config.yaml
n_layer: 10
d_model: 64
n_head: 2
n_kv_head: 2
head_dim: 32
d_mlp: 256
vocab_size: 1024
activation: "tanh_gelu"
norm: "layernorm"
norm_place: "pre"
norm_eps: 1e-06
positions: "learned"
qk_norm: false
attn_scale: 0.177
bias: "all"
tie_embeddings: true
parallel_block: false
init: "trunc"
init_std_qkv: 0.051
init_std_o: 0.0114
init_std_up: 0.051
init_std_down: 0.0057
optimizer: "soap_variant"
lr: 0.00727
beta1: 0.95
beta2: 0.95
weight_decay: 0.089
lr_head: 0.0135
grad_clip: 0.5
warmup_steps: 200
schedule: "wsd"
decay_fraction: 1.0
decay_shape: "linear"
final_lr_fraction: 0.05
batch_tokens: 32768
seq_len: 1024
doc_mask: true
train_tokens: 100800000
steps: 3077
dataset: "wikipedia_en"
Each number is 128 + 24 x the weight over the matrix's rms, rounded and kept within 0 to 255. Layers, rows and columns count from 0. Numbers have three digits each.

# layer 6 MLP down, 64x256, rms 0.164, rows 49-63, columns 192-255
138164118181108175101146129127112146140132141143163122119149121114084076115124110115118073084142117127117130142130064172045153133129119163179141107133155110135151170108145112130145130144194119
130139101133083146160169157098089164145120093154129129153119154133111093188115147111124070106128169142145146111159146081140128132180106107188146148135120136132098187144124106135183163133145108
125131149122134158119125150156078107120125133144113143169145156148078114126146091103122114111156104108173139098125128137130119161171106135093107132120167106114153132130123121080151118100116119
111094096124147099153162088117173117127152115117136136122138137172125112129128128106133119092115114136133159139143162092115162114168101110130157132123117142100142133144147153126070073140164135
113151140081135132106113112103154083125141088152127095156144138142134093135108115110131120083108136146109128109133163168096115154171116117156116101119161184133130112132128178087122158173131124
119133152118158142153166140139135106134120126114102124158107115118143152109022074083152096115173109089104086114147112103144152126147107089136122116097144114148174134112156153125079132111097131
083143082112101154152101152109147143152137115109125194077101108100154140123057066135119135140126164144109124133154118112123112121104097128093148158122070126135122131124110093174133114125151123
163130128134143114128145129131085160195087134116108096118089156104140069085143160132118178139104087127136193127112126118125144163092196127131120135135117157142151166141116152146122128105139107
136128130100153088132166106129103146108144176080134145132128140148160101117100115130120135146132093118107154122168157129141140089158132124116140100104111131111144132121070120101070118133118148
097130157146128100126130112126156108112165134087116154184109128103134155107119123150130127079120112185113119140106094101118147139149115137128101149120136115122152109131152168145144136103133113
082132150165155117126097145146187082183135120107108152134141115163126124097126080096138113146141129113090105144119126115146103101077151142105132138113132137105168107077099127113138065106126128
178127171147130135123083164144120134140124137107128124133128121149160159138172119135122158111137143121155087138101111116112096102170141082127146168100159089139102150131154137108142122123120129
214103137176123147123196135119084097165135124122104083140075140139111131146131113159140105125088111107148126115097133075114148164131154054126130118148149156170091108122150140113113132126148113
136100106101128115125137151194129098124076109071094107147130180161052142136133156127132136155129102153131119099177159126109098152142140117117139110098147151112115137150095118151136099086117142
078139080167162118132104139124136119110118116113185084138109108116142101152127151103152116132110095119135104134145125134144093134139154124137149129100113151097116130115112151103150148129117157